{"vocab_size": 8192, "positions": "rope", "bias": "none", "tie_word_embeddings": true, "init": "normal", "learning_rate": 0.00352, "lr_mult_o": 1.55, "lr_head": 0.00593, "batch_tokens": 32768, "doc_mask": true, "train_tokens": 213000000, "dataset": "wikipedia_en"}
Each number is 500 + 40 x the weight over its row's rms, rounded and kept within 0 to 999. Layers, rows and columns count from 0. Numbers have three digits each. The size before them is the row's rms in percent of the matrix's.

# down: layer 8 MLP down (transposed), 704x256, rms 0.141, rows 648-682, columns 0-127
# gate: layer 8 MLP gate, 704x256, rms 0.147, rows 649-683, columns 0-127
# up: layer 8 MLP up, 704x256, rms 0.153, rows 649-683, columns 0-127
down648 103:563499455471503457537477510489551554515475536538550509549537497547468523502485497521537531562437533519497540507541518375507530549478474515406576462534485511450418475519474543527478520479496495386497455503536502504534513465588561496437452460423485524433498528410483476586556481480487481472478528465453491493465479474580491576503427505548578489561486493515447466500475499476516506488531
gate649 093:439539480449538469548533510497454467529414483458552540483456514363449555448468537567538486521466494452487474529488517530525520533428515509500458467519471444493499585550540535511508532454531484472493507490456464546435513494500481448493489508531468479482521464505470456459485477418431534490544464502472507512549510542506557420447562492484505591500520438482586454566501472546425460509511
up649 095:513480552486458445516458459436450426510517475407478553464434553457571466486419531482570486496502537485529451502521487492475437507452501455434486477431557508506482586541539458496523469501490516514469518509548467577501589504424481518495552485434502497441554490549557458473507463450444575413462458545526460471505474525536543508415539475498500517403512507448490505457520498546506407533486
down649 096:501501525429503552477541557474346467480518468452551596473482572440449592538520498519515514501475472445516492500489486485499539470471501517414525454476383460449522521480421489536508478482445508525512488449504454521593546426507474548464583492528480496467533507511520573441502549522536463557467454524465515416565473535532449505493436436451574548565481475529457496537509432429534464509495
gate650 093:516419475576393513443501544527524456439471433523463489548531588535507510577511510516476528527494458505458538523506474510484430542534459595505509471536487499581513419533522479499542471503510563471552456475512558451540461463509529491498523541453511436543502562509434481492528531549565454524618512491472501482543474480545536517494452455445513468454490460435492510519439518477491524630511
up650 100:433489421487500450529526567472501510500442481441452500478484551496546455461485595476468480540392508549462492506448507475531462559511523505476539397436481507472499518499537519477558487429567543483521500538487411487511419503465490524506497523457500414470508512491470509534451570547482557491441481497526522499486452469477526552533553506424458504564442508538445494462578487412506559545516
down650 095:567412513542564537481496441486515552536506474482540514515503480473546447497455523493449510539505420489532513533465501501508514469426475563495545496523452496519512470508410558538522529616495464462495494545499479506463513522514472478479563521553481491510513416495595524468539499484469582512486452555477528606552493519491468521483509522575527498604504448480481481496494498426431514482429
gate651 108:430523504488544528521486541590504509450480467501535447494507408437513435462477557367467504484483472513450432536455570466475437499533542445503461513487454489509509479470487406415506456499498458518547512472505413546492505446498485431474537500514554537538477485510452510497534498487470491506507498422503515474531437443477503431492481452486482535460508499572488472536496431629520494491509
up651 104:454467452426489546544464554518533527543500596462555476530427474463438520508502429507569503467476474505490548450553493571522538571469558468545479489537494473491430444421502501560510465474512575488488529504559418477454539447496496468504493489440466484481448490506527434544498562489470453453503399520586476467536488505535497515500463521493485540455507390538567548440588462532486539506484
down651 103:514522544505476536520484621491517501511495551452525497488466524470585455466463547510500508516439460525473442489536512475467506466495535472575489565475536460488413547529511507438546437552454467538488515564490469546447465490494512507501475518561517448480582468481504452524506523519551561494497527531441527493546526486508544460533564444439536487488491475482519536490577495497474463409467
gate652 097:461424532459486569434427402487473422487467512530529472562507487470548484519521584603440472451566504503498534470518553461544568466450527533413436518463505571531540416573548452507468464529534478522512465525513492465541503466484545468503519503502504526450577485489506461549467516477521530478469501467522451453496552574527510425545440546523499492513480535506528503439511504518443478534452
up652 100:506508500506437418462464483463499426464463511510476496494529520455469563458497533528512533480505551500513492468556570486472460494494478529587512405581549487458415460435531488507459503467509546529515495531465476503444553527474564487513524578475431513494445500502568547510462529519467508533485547616529461507501525438455493532487502525470539462534497452534483507463561428481516497548538
down652 100:497586443505490476593507420586435438507487552472530464432503505615474570502470441510462526482495500462459529502484541418542468536563522514567531466522512469456474486469513472403574446482532442522549528501508501543500526574492518531468504515559510558386477502476470404419448509475498523538489535583534525479492561492463462393509496526525501472505531522469505559518531440513481532485520
gate653 108:538442520479496456514595493498508493456516542506448510443546480530513560473517520432431493509518472549530448483449548425486556543450473469539475469499476518564515492551542570485511497498540512457547537463512543507460526493470527527506584509525544501464491489486489510519574444469515511543489495458496512504540537488493567517424476456474573534512464427479486506486436575547525509551523
up653 105:443476542499439460562551485497537508530538520423466436572548459469484523523469497432523517514547509527569487494504570456529490502528492466532503448488542478567497503544467632471500525547454502416441491471580525497483529422479497553522459546501511452508487541496494482540542476530580469500511496484494455466536545496563651452471512487475464477451417463503446521481509513573482519497567
down653 108:504548578454484540545478480597508559529473484524496413511510518558521545514482492489515470447466550434468447554550487532390532546473586514520485559534524474441501440474466484468494462480456468464446444589505504462431478498465558489432498459477480556491540497476522501555429547563474432531504444520514472500541517501515585486470581546454525454482478478551539537460497570495420520494550
gate654 105:477453571482469514456496481496539564504506491533502533525495435542529529524538473526522511544543459469492474526525621516466445475546485474498511524465558542525499485527492503500479438509529432445415476517440570428507519456517535549526503484505525532525464582527508508487521551474504475505533524436531473431449532541494497469483508483507476458528463477455461464493470472417489493522531
up654 104:466552509416448581508548478514524492422525495487468517563545406538519540527594536440545516485560459540499545519534579569483483502459475547474450476434442481511460528504547491461496482545547519518477480471523548521446513482542521545546500494509503553522441484473509463475490469503512445501495518469471396536459489528463498458489499480472468507505538449486464511470455534440519634521562
down654 104:429517517506515467510524522411475534483538551502491507502516514494505553442494531469528484494572431497554499541429486528457472514461479529564468505497505459459473501619514542523493556440526560488466532541478554483527452451603507438500532508626521499443512483523527536439503600500567537497490439467469485519515439533422478547483509529522479435499542523507513485516468515426509499575525
gate655 102:427430530452496545464507412540496517489523509569503486475481504497552489549490497419486515530427499485532425519445470530481497388491513500388372490469502441487496561526498537468488537547552444547485543541453507515453522438503478453486531511536558496501511538460485516474518503542512428480549500498516440521403517429475522494549501455468428507454477472585480500578526539523509515466515
up655 099:478510514453480515481520473520532478553552549553426515443537447465612552538478583565449528547515488477505504462539458496545460457511521432512558577580535556491435466470513496513491479477489585413506560502500529482469503497430563558479492449553490464494528490539545442514467571505451502515465449480470588455496434536531513556539504533629535492490516543420548536515456514440463477543442
down655 097:446425469498421500477438471506533436429432500530550476522452527571500540519489564502490570478461541485456468443518490503531433526505476543485529533473463504463544484523531541528450448510496499472501550465530523501499518499566514477478555443576443556496570531462431461522486488452507471593418483476498533533424467582550496536566442454513478471485457409435379473502438479437516521509555
gate656 095:460551487529544498504499538488559557545509530418508526486462513481513472510546489565482548463543520490499494590501510469470463465539504464504497467519444520524571482508506467466493520527468520495444449471565479504564515506552488551453505534486475514476526586476569482463499524474487518475471559391518475477534525446496465483438435448536490536489470485455472500552547439493455454552457
up656 088:542539466488516518496415500531458481499481504513502509524421546543517525508539500504472533552523518392500488469469477593493503474461567414454521500491561494486474504441521467482492480496588501501534482526518531473412447474549487459551519509497459393542513519481484512492471462486470546476562486455444515503518463488526508491483486530466453524537563472486404449517353456393518456531494
down656 097:494495432520554458549516519488509475538437478514494516488504519532501504472500530506519491464518565468502564537490520527471530500511469504485511483525484487504517422516490530552496467440483512480473510396542371526538578473511549505545439597541416478522530490499545508508555469515453464474517478531529553551507540524491507521532488537489518455458501500470448476502527506517563465451478
gate657 101:555498485466535535382441425463564521522468474465502470515525509504534468485568513489529515541459512492498468464462473526432440470520509544517483522466425409580430506500519534536533422548481514444474534441469517465508484467568518499445482478523542508513460442521531536484483471517519462541482442425480438375481528566463475519491504463529452473480459463460473423527508443516518528456484
up657 100:501514526533489496523543514467452538462439487476517572523525541481544400533461501463489534511576507473421447427533510530485577553514485519545562536468531467519552470461478530636546543504466528458567453510490482438503458439525481443461497436506566539529460495513533478450474497611506491534564423507457567428523487551523439530537432519500501507465448530424532515492452525457422468511428
down657 099:520472421501493537470551515522517571531497470442445478495431537404533521532467545509487451446511423452456468489485456457518518534465492508483511460488581520591487470539573553500456501495478462457485520438522513521512541438516486420542477555554569537477523509510493459534516498540485444492545483562454532479501580495450532452456509467522518525524557505479492527523499554491481432522549
gate658 114:424509484409492535506584475560455477476456482519526450495568475531481431481483466513491487497482517504482467545415533447475493552544445518467504504500551529490462487505511467496437525578487452525536532559605510497463445511570489422473560483564546512475469463545532505519566532497491510459533521524512545574482529512503543429530493442501542492522501564437537506547517471502469461504543
up658 107:504488535527584481482499479505514528565492466502507473468502499477537530537520542413463494445559544490480522489449564433449509490448495535535503493520555545441541487414451457436544526619552489477506565491510392566446490481482542586462564487484517584479450445534530519555557518509546509471492539526480504489517578459466469450500495496493525499454451529527478453481478534532480502488515
down658 107:483460433472584515477536485546465593534531485451434393434462521465470562489507522524477526475532577541468470537535484525499483497522490425514517503503479507525526473438512403551475467486545457480502460516536499562426416479371502508485516473464479553432554485470495492455452455483592504511548555461422591460533436481501500450461488497419527520476523546585532499478542536593503539512463
gate659 094:400436518522478559546502578504517504521527481469478474491481520490496434476456590478482522532527547463535551519468481521405517493534525516451487534595500610480539526480543551585478521533567489543584450527496488511500474449470449486511567496491510517490463506498522494519522451485537465452470466543478464543478483514515491494494541512462466571518521434508484579464481562498540512517420
up659 102:430516457561509491447489525574477482529463535514438514486492558500443483576531509488504502483574558510487503556474511516449535539552507520562513500509601500485518504552521387500439550520416514488528518457482402430489544489498506507490564522578499530444507531541537556508470482471455570564508488455525511567423465485520529466415456518497525496521577520548511523429495483505505519521519
down659 100:553541521551517531491486440477502524497507434514485547494422524484501515529583430520481520522478500472507529408607518536472488499544527478486493480529560516506471463551471475516543496450488469511547588453440463484466512525496438495468458499416579551537517471493535506517521493548536494482501503480499479499537472503526514447520566475456549544468539423494490554425529473526530465553517
gate660 092:473576495518482479484537519564446486531582467513508481372515517514466532480490567479494548496452467480471489502481504446535520471486491453562521539542466498495452585502504560502499554431510574471544472518490530560463523542535489491559485511439531450498559489447497473515476533555503547445494468506553440462556549458506493497493487506537525539527502500459535471556502534404475471486416
up660 094:448425566446489514503497561490520493421459502541459501542506476537423450531552399589490435413528565468503533503458582452439502529476481542479452464430485496506508557466570456528485491529495463504503513554448523544505482502439510538476471460475459536545505518516506547443487438544427459502449483503492560521536443528487477476537568432544446462491512522479570545479528457515531474526492
down660 098:447518538491513499511560522531463442495456508495413591481434447460517490521461474530479485513499494491564589561429542472501451556507500557394466544453507492575469548492485523508432495494470464494474545531473413434537501489617600469552425477477466509456485496461506482466473512484483461490517523524445430500518459468451487444472565488509479490501541480566470467527535535500539435589508
gate661 100:552486530552464514551514496478459445502497579560476510450445477433533493517493534508441516432547528492507442535588488503529472504503434500499497510563451454478565449566508482564531468483496509510468510452524476585492485458459443455516473531514572620588593542480468496473503460494582535542502530532535472537527449458495559497580491505430460565504498500545532438485440465545440489456513
up661 104:600486543463441502537366480505502481431464451470497493437535511558578454533543558563437503508569512524496503486535485478509524539569531546484539523499488507489500506445542452539499505609529582560500510506516427527470493566508499571532465492481526567446505528502481472471547548488532550502501517459498448455498487536479521530426528543403444472520498456562532556510493567600503546546521
down661 102:501472485552486533563458457513458535492474502475505442463455529570581490532501624572466570483451531502552465460526455515520461464521490589512451516530461597534456529588505499542463448558555510461489558473452458487494546486558486593492521499491568540468507512470481414450565535458541497524451514512462517567489548479529428504536497494452469523510553500519563506523591563565524540541478
gate662 093:477462453457527560525539420613540481474534523499485431500433514453442505507548525502480465505435462449466523504478525449493478464483549521477513551496418446571485547432564558483531520516550472455544541468438512482525526507492537560432504550490506467438486485516562469463484488523463480460465472525478475504402529505539535519517564462433515526437471487501521538485476521443533495457433
up662 102:478540478534506521527476483540510509515507458519506537515483542513526413513482448421447445574566471521454472416463462500502472497533547539528513550480512496438544507422473550489475506419454554473502482498508504434423459513552451457565470535508503553458493476514453466519497536541495491563524532467473539454483494507451488545468459474609476396457495569465464512497487486495504527461498
down662 101:483458499451517485524497509553501521566520531484540508481498479477515491501524459510457575504480508429514504525465530557433454538501410489472456534431468470580519573466505489506475528483454474465448465556498556492489475516533573522461564520464499589504478533493517512456506466528560499436477542469563460506521492521454458493502508539489531420530447481539565435510452456465559482473510
gate663 094:461506559468536511449536491564469484390430512548522488560486495492473477442490457432534518447490487494513439476452499529534526501564510526486439497518526457528386472468522520582524553437564498415496507521503539521428484469495484507475498569490550397453511518560481453490524483514475541542404524481536477519491523523471525530496479477526510517440461538521529525540531540477544490469463
up663 096:502451509565404531515493433414494432479492574578516531470504562532554483461511541469464519442499486508507428476483535466438476491457474471552430537474486518464472527475478546419563637475501471485534554549538489538481499447521460562484445544539553544454526535526526503559539475504493448567494481521498548519510503446527528458509529529545443470479505456545492534437576476473509435511523
down663 097:522437603515504453562477491483521566452416468573492488429523494482410518497400524558514541424535420553547481460554471432450447540487528487487482544469527458459454515495528525518491459550471456500431538468531431541522489499538505560484462444531554476516584559489435527501529503456430458483428496546563551528459530459540493491466577497455498477512473526531499604502440484517529497548473
gate664 099:532452551493533530429517558538565514589427468487481514528487498486560449512505499473496505557565489474483511465531498471537521459530488475505536495502530533548489473495506486475525484525514506517458501394497561477507528492487393445472503573527535485508505484495414465493445467528478537539507512559549459486506465438518555450474507514531505466390535461456505427463482430526555477455492
up664 105:477472523417499483484512535489546516502498531552546479491462568516542502596474514506580539474458505535525500531571492514503502449481529477516477528498388486493470518499522544505451542526436419557559551526465525486473591570470506541555530565458490448412527420442478460464515506519482490485518469441508528501481505527420530505519497536532476538478530492530408476467503484419540505519468
down664 100:479486506474523503472550500521512527438531463506478473529478487501532487504500450510569505517559544544556518448471559530436480486525488533502539545419490509523463528449464465496436443449415476582444422468486521551536521534436461481534400546531460513486536494494474491573445537560491517501543549526490456455538498506471502494541549421492533593484512483506389497452507500500492537543464
gate665 092:483496563469478539504455458535532475505441539554477464545538513497516446487513505471443528553466541526517502419482464516459507557469502492467489534466545467443499470452537494525530463426493472489485499527476505465549489490565415553543445534532555470404492538440473507572489532520597446514440519585515542538498522567406471518497539530527466451422502467553514438488488489467516509465512
up665 089:457520503524497580517471562474448473475532574450566493460502486458493534516520458552435513475487522453496507627564531384505492409560508504510478444506473556526499559516555511486520477493511559513498549455483502569515471425520578492480543467450457460480485449444529422476559481443479434531489495473498519547603517486534492547431487514514517501562482467470548474509481434508487451555563
down665 096:552485429409540581441529480564563421480460502539498434472536436495539422460456530471520519527491465481486540475534505445449508433481522541504429462493499511449510457548478527493455552411474535562493534460551509525433529602548534494495512553554512548490504509527595571532428555493439504497500488521472461529483504467457524529514474544508453558501477499470493487531484576401510524529521
gate666 103:535510521539503437452383505540531505492468482442496514553451497449503517540513507566488600484491465476477523423536567468451531534516523496567543492509435526493538465526489582563508495545541462433529480560476555484535523502578564488453506550566548487472477512490544470431574398566511565491505511434534514553491569500506563480539408523437518553597536511521507449559520480548495571494481
up666 102:500504525528530478467506473470541498513503497517480551520543502553546430469472563454573494548496461507488484527496478433465544433436415516466456494519524441543449509558598509499448520546530525503544488447467500494513395479511505504430497432405497489466512406480459505521496554502408450472473485483421459512480545451480539460546500446500484495468490491495464535480395507453437473499604
down666 099:542500529462539563428521507446440454479499493510472522554499453493487502473420507496488528549514537446522496467548543529483463524494456530530567455497529524441455476527533452530512517488484526531520473498487503542487480460505474470473521614439468500493496506460508482567458536513561509415514533504446488481602419458490526438501513508548506532512505521512414502493564579473422496440504
gate667 101:498501519518511457476521509512551512564514510427512473500508511505452461507505542489569514519382492508579528423516521491507513540454398494479417507515448504389479490498559541427522512496485443536485484502494483454510440536549452523501462449405534498539485540519417502485486454473495548478480508457506522537454501527489495517530434542480470475444476427555460488474494456404464550596490
up667 099:466505483581585544474496522558527472475466521523481510494518484485499474528528558469501526488478417525508506480483501464532531505478429473520511500506556500477516530514416489482487456468476501499471474508509434501493540480544546468502511501544526493459438562620472482481474488500511500525506484509456463546487418476489597486438436471485495491526498427532498499530450446551492502453545
down667 106:518565544487533508531513512449591529592481460441567504544582554484558473521554514446403535400508466513532400422461483481425477507455451479470517500459470463491524546528499494474519497424452504437481548506505506485464454482505538523493493470489479573534488469527527515455495486500553478465530538478495521530407549506479519522456531496447415528512523502469496501475508553537499521501479
gate668 100:481468536461530506491481495498489509538456477460470533537478560531585442471510470466439497524516481475549516523404496515541471504461517513458452480503537502557544480537553475583466530527555430509526510462469488561472460430447508523484583489492456426464555526528543412465441567507547492523532491481504427483509483510544477515471456533448476572510388448476460473514391561543454553428473
up668 107:509552459485511543476442493465543449522506446510527560521542476406495473578502564548429500521467466484503460532569421510527560547473498499532552477481483501551477514525494465450602567419518450551486500511489510536520471580514388476548500499498506432469460507429537533388519630532516554545471492477366465494444494436430485537493520491551507465508521481505489513527508426453516489505493
down668 096:511445547471505510498540507487518500511518474542446574515513480519511514460515469504472486484550563545543506472425561431496524498475505446514534477431551438526521489552514446473523504479491550460598493494471550461476506512509527477460533447522530483472498526466555422501485461462546535494524535526469527454428508506511505561469579413477472510528455526459506526566562511494540529508539
gate669 100:545544505457501565474494479482492475467513441491446449524511471496448477499534517507513532485502514589561490439556527521473542529482445514445453556535486475489569533521475497489479507475543533516519475479500500522542438452564473450503506503522442486503476523483493520520530383456556541493562557556503465472584526496553506406547479479613547505492473455536514481559480519507502509528534
up669 101:474527496509576510469501542462488527580523496400557460472544553432478536429427461535523524539486476547512442539471453499485530500601518501533490445516534508470548544540511470488495505487481466528508520486528467508489525508468432518463478530513440546466496470452568485461500513574492500493441526508508529533498483476445479504555526465542561524501486525477498493574494470440515481476445
down669 100:580486545511454498505520476554491531502477525449531488490509487493480486507512529432465532557495484519406476492438452482569566403599549468553537499495550522489526513447460496510465502492560498497493567445557502459441488512489457476471566504586476465483450554477500507420480473560460518405499534500440497532552451508406473485554547453526410483432467446526467436451480431565488616488490
gate670 101:461552451515563511505541480458481454511524526526506442568457537426488481513505517530583558463472480489519521390473499466465493527505417501567536585485506509540428522466518559480496525507485441479475554583536469517470487503500467431493459516511523536513421501530491486423486492520451481518520396513538447479488481488501470497466511455560524486509555506542538498529578455565571472527476
up670 097:496496512542587462499472486492566486478585434560508478555484523520516476458475445570560484459498591533498549541517510438430563458521479479553435476474471524498476514538515514458478528502513553456499470465479464488573499508508572533494535567456509452493514457473564503472432468542551540499482445546478459551533557501517519471498515518479455591541465553464530539504520465576533451537433
down670 097:500537520508523460469472486389445442502437516512568504497514580505540568440463446430542427527553515516535536520501519467619437486427529526458559433605484472517474508427525540549452517532498481534580425464482479484500495466514461473409489584515526502476476539470513429533532543489409502535443505510500491501492445505501519448505445506510586473401494471577515539447548533466511563478492
gate671 127:449516461471532506477512476469469497468499481439484475552437511537531479519521531467515561523464518501478538556510535517564507486504472569465489473559454477496535521505499523523543541540460540516479542572475465551512540541575540395526511535565561455518540473481463532465485450512558491516527538535472495521457588457478487559444543483461501475479587516492491471417399472500503517447471
up671 143:452483489462507498516501444504493483435413527391574521541445493538479572471422517507561505507462502484497468479493423528578488508465449480418552477506510511525554561492539520486497479501564534468495533521478559532561531550521500442527511480548567491522488473486509511486587499506498511516547500580458532591558565467521428585408547503484477487508542532532453502473440473497469474476528
down671 108:524477562454535528471545544519478518445494546422466397547502510456580541509488512520462480461482586449507536538559487533475555525473441492478529512520509503464443461488521546499563433579474558529521443419507548540508542509446494518493526429547419536639550447464504558527474430499483546487433516442501525558499507504525467504529481541408455482543499489463492523520552511471531408493543
gate672 094:476516437517548470530527480492545493491443522498515488530438415469496434476493570535444553499436564506401469481423543498496446423529520548476549468439515497515473390513503482518484535442432494476546527455470511494470481492530492501500516545448519536524456536469489438455425464589525516532429518548522483551513484586540514440486498482465486539502492524468536534428597436522514427453531
up672 102:424513416518497437471541435411566556511450478501527531532460471492512471501438433473487497544470512493532507471466547515534467475490549567549478512536493476480533475480503574449526515426516464452492492510508484427442517429485498523476431518530565517494534503448528362409417518501491494506502464545522515484488460477547495478524438533525445473432492474496408456430575487508499462422507
down672 099:498464556487484453436473460480513526555440551447593496554468524483480528554475513545553551520469532483523499436553469544413504468486469521571522450504526500482501501477510459514519481438439527508468466481493411542532564560503493528426526536538508456448491531489472455497421516559573508522508467530502499525558462529503533557486560495513495478503440467583546493504488481494478500530439
gate673 101:522469522480459514437498543543536507522526513465589523512537483501480547571572492502485512486477463477470479471554572543504463480522492457522454431489486478551566547499540556476490580555549436458528441523509503492426596527536529490502489409497580518509564532516502522470519497486501522509464557537517527468508498606453488521541478541510469552515526474473518516462494462471471417584480
up673 097:505542450474532523538482557557505456509481452462535444472488532571494494517458444495506515417560535455504517475463491494570491455493529521566522519508593499493507532507548515542455530518544459458463504466448498505559494573494458417505464465451468520477456532484556372542456501490537543553446449554470455514541530503497531487531506548524547501471552532464469452600519532488531494556510
down673 095:506485501465493501496500446522451504543510513514553473489497416397502489453538531472463489370479528547501464488565546458449482513473551499524485473492507481484498475528551503562463535495425510486502536476499477466496523517553481495489485467494545442522509469452487478485544521401518518509509495605435470527455442484544485424483545474448468450561465539508520606539473451472507454506540
gate674 092:497528516436516477518526528539495468499537553493553494503498479500552469512494541488499466503486448471469433519532596463470526447532511479493476500469527545536603531497544459551498486403506579514470454466511474443496531516483513549450529483564493489485543473557503484500599533492565520551511502501523467629474520521528547415531448505493438482488518532469540448438552453571480508502516
up674 091:485495515495503526551494493467428558488536484600461468499561481545526517544524525534454494482505449455558463536568496464512463549455494478478519403565467433507464496530408471466543492455513427429518673467524577572507447479472451451495442452482521485496516504463435482595485442530463462497490550487560440454467451452486470489505482432431544568478494530519539506529481516493499478529488
down674 100:514489482451450467436534427478519546479472549442500482464478598489413502539486523450524508540532529478441524536520436513533472558491463562526411432494550458428465498559457525515454436541457507545501488499537435540470504534476459511523466500540517520549557563448516551529512501503502487521523512471472538445565483447538559462409496503411470481495497497469468521454549505469525478528466
gate675 111:493494529493501529448458538529479493488555445496530504499518576482551461457547481568513454567496446486539551518495601432527498544541453512548486546579504458553581428524494513490481568478517482466518519453450512448536468503514448464461495525528519441470490493468383513515514504481582504382501489492561488449456441444490585483565548481541525478542475528546512500490418439465510460554556
up675 103:469538484520567489510501457435436467455492492523502537480521472478507497459548490533439459544526469512519493427474485469455443420460496564510469467528540479551445478541561485504524547502501546537473455495490525493421534552472536439543451466476499513463584529479463567503500523559506476474433482478525593463597489475427590502456606477526462534541494517506494445503488497458434474457456
down675 110:490569532482527518563481536526463478531491531508514536473467492473468522507447500544509612429535426514512499533491519537511491492474483599517516534469524472527487518497465473411527496536478489497521504476519472455520443583469483518445415482530410529476538550503480484546472465531530566531448518468515526508558561489423486443519521480454447482496562432528500599516502478560471582545570
gate676 099:494510512504441455465600503432483500415393498472475466477510531485545424454525495514500526492497480558463435492465471431503478479487491536551562547503498468458560463484486594575526548541554455517442489530472403470500546500509572514467457475504484448509488459536428490524528514501498492525464527506501438510485543520436454490559590461538543492553573433572555501467483495498529500482496
up676 094:450496508564467551504498510526516529669538514444415542416473490505455509461510543498474532539527426545539459509473495529484481513435503467524546447497513515503506543486455383452452492490489525451475534477496553567420499498548536489479486526513504445508546524554590515489492447535534568467517469534560581542463467474512555532497531551488480452447506485433533480495541477505514484500459
down676 104:469498546518477539450503583510503523534481478506447475512524514500450455468495492467486485454506548569482454446539489442547516500510512468490465490487510476548514534461532419473508519536502521557552443494452544505508537502502510473399580433484535548550517485495496537470458507514549498460488478529501456511512496518570427513492529448454527432478620536472559520511622443555501479529490
gate677 099:542521493507452444549518490554505502450475499555511470515481449448498460460507552485457470551433547459561496501504487439459460500467495501497508480515483538521507479508516440488540519526469528456462459568487540534456519512520473551519488624467518548526556519542483594447489490517470486554546522538463515498495484532502495524481555466507560456476419430523525462496551474536475529473433
up677 098:428527500493492485520478429484468502523491519458528476531525480530429497482524534487514451488466518488476403518543487533566450502498449485496511411526496488490454493494495489486517483558476519505574533443555557504512459445566435442561511506564486482478476513428469500485425543443488506461457475492476539489494442538493470415577517497491483496463515550485474479522480558514572472513476
down677 097:529465481536518482496516510443472555417465574500495500420452485509539497456513547497515461489543506511543507518418549538524547530544530497497477493586467494530505552497502460518506558464481436472487473536527429572457561499476511511453490515508536518528484468501540429536462488531459506494515430546566426482534500454495531464489499448527456490436390496461487542385517474501565538540524
gate678 098:537559481552503529424464514456549510547505482441518525464577444449502513440527506512498489461407420542523500489514439530517469551556454495505448437445565449513449526527410441527478481436495462438500484470555517516545458520510471490533489438531466501531507571509452509490492517541465473562473524508479465504476577464431576460572494483497508468478492522522406462618514494456467434491441
up678 102:504463528456510508471548492537379480440477452629513485546502524502472463492523557440542480474573494475495471496541522508497500466431480438500530509521486504510530516483577569515467459525546427538538485512457498412531504449499500548560539471487449508521566517540465429470574426491590562439561494480468468438510463545543462452492515491475463536515483531521515458500456485562509547527522
down678 102:489456504475520539483458471467583468530468535587493506511549507525494442448486528538564540598548580501573462517486489496427495539466540507448517606564471489539579601488526475530431466506488468479470526421485577499466466481468458445558539528499491547438424514523456485566483548575533571441588467451484537505528457550498462527452465409497449466548499511480416482497454526542536530462540
gate679 119:454522465470539484462506549559536479501521497438518579509448532537452492573463462562498509481532589493462539515486510531535448495510432484487500525464527527487554480457459477585551518515529558593497487501545507492572506492519506471520465514418518508542483384606461532440481497538543456509432586450506467484485408495501568500543494526527499476521482503445464478479551435564517546577516
up679 094:432517521441490567560589455496622501592531513464508420472491489491442504514528485499531459518485473502450496535520522483533518526459487524576522496533471524533523532533521515482397470449516550523492517498510527534447495496455464474498569561490531515456516527455471514518506451480461563508553522541495552481516503510560399451452552486522536486489460489557574554492530536539540437387458
down679 089:501546475508535468465506501490549464498500517475494525459550499510563393525450522460450548500540479506510595471488513466470450535575471510523548449457558536510518480544472515558527518500488433540529486482497536505541531480514474520548533442437447545503533430502498503468579514552509487499457520402483480533431514483461526513562541407477491437507477489519513442531486590511486482519547
gate680 094:497501528502501516531499453464444466464531423490518494497446479463530476467514535553516510524476579535512486516472527539528509512489563521449482451457511507522483481586542481517497435542435496451521510463537542531486507516513518551519610624539467534540493510502571557462455443527442572560493464452515500401419500541579511469597438496504422498541489484486457504480523436469436513512571
up680 093:473571439492512530528381488473495445518493532554579425464469536482545522469446527547472529441471454451460428476527522515469448561477538533529425586497487533489518412453551485509562482523500449581559489506534474562412518534478525511515502468550519533530497509517463531538496496548442524463552514545510461419470496512616496625474496498453542516479528501465479470557507449530483558497453
down680 095:555468499462524491446442486466554502473515491542522498480551580451461522532612534468473477512441553474517486500581454383436497452483490487441509450520452459499505509485503461523473498502469522582504471462490421533465489475537435607545451491427540520519503523455514523553475495509413462537493510470445533494523464437487451538520548485541520451500420499535449484467485501483458564505424
gate681 101:477508551525508530512551475522481497468500517482561516597561460466480486529453552525493547463552582485457454428441528510490483516450528622591534605510525504509512434504487506449481540522516463523493465489436549515496511512458532449482515526458481547451489413507485351582536501511526490543533501471478498441519507536549506505486572487502508520486563472485495556434432439530499519555461
up681 100:454560537434588483464469525489544488496379531462527444449534461460575472556497535488522523493509570512460460474454517492486518466522539445508515517557497531472581468446492512577477522486509562492471457449503468527485506426551574546476487450415499494541541561467538484526497499474458563465413535524529460457510498471526529529502518476495477598524521473548432459541495527468464473460521
down681 097:501493518523493530521452497498498448466509473469496449477483494526457503527540563516484581495491539597522463448480519461500553520511476532390451497562524481584561490467451581454472499471476504518586491481513514518507560472492594571537518541501551509477534456398452475506489486524534512508507495540478440467479504483476494498452558483500492524539484456482427455501454488467462563520519
gate682 098:572444450465419555501551561457589446526522457480550475414475518505453470453531472531529507485492472487465501482492522546520509426507488550455489530502543575450462510492498429591476481530573465617381532483435455500501533466452456550415476538453494553508458557461501499500534482551512482518454523493525461525512473523463452483491552457525457490487494521503465539477461463461520531547441
up682 093:492511434394537573547507412556496508508525542487441487502432478562473527466451536529509457497486530507518606473506509497429525488473457530558589488550458438502457545473550568452493483481495499492510577512533555505525427474493480609515448552544513592535437445560492536492515511453476510533515458495513564500447534489474590493469538515479517467455484545411488524453515460474512535459508
down682 095:492526513476558550515518437464427573550531455501566526481509470517481564484471492470550492470526476481489466529460498451504576471542418442536510505497499517554536513455472447534531501422479510454504532538521440505507490514466554524449482458480481435505462412495471521537446494512534486494498508537428590493528530537491449479550551554415550475531522547454520488485549457489496510495541
gate683 100:508504526495516470436589473514614526480550482511515492525493481528539506487537528498482539509511531517513487533484524499510511498543471404565507511505513492566505477510464475514460465494439568460470515576504407623475436495480506497468569482510519544549500525533487479534502435498577488506382543567496469552478465476476510561476464513517520519458445495548503429499440551478515461535504
up683 101:507477489518509487514485509573456466484541454508552477544505520462462538536516485496547488494496475538530549583476464487492502415467567511499447490465512512479463478423496487500547434500489496553480427497520510506517507529571488492545484508477465487504485482562530463493516553466441472435549436475562517532591434578466426515472486494472556518506547535504459524524518552472474446566459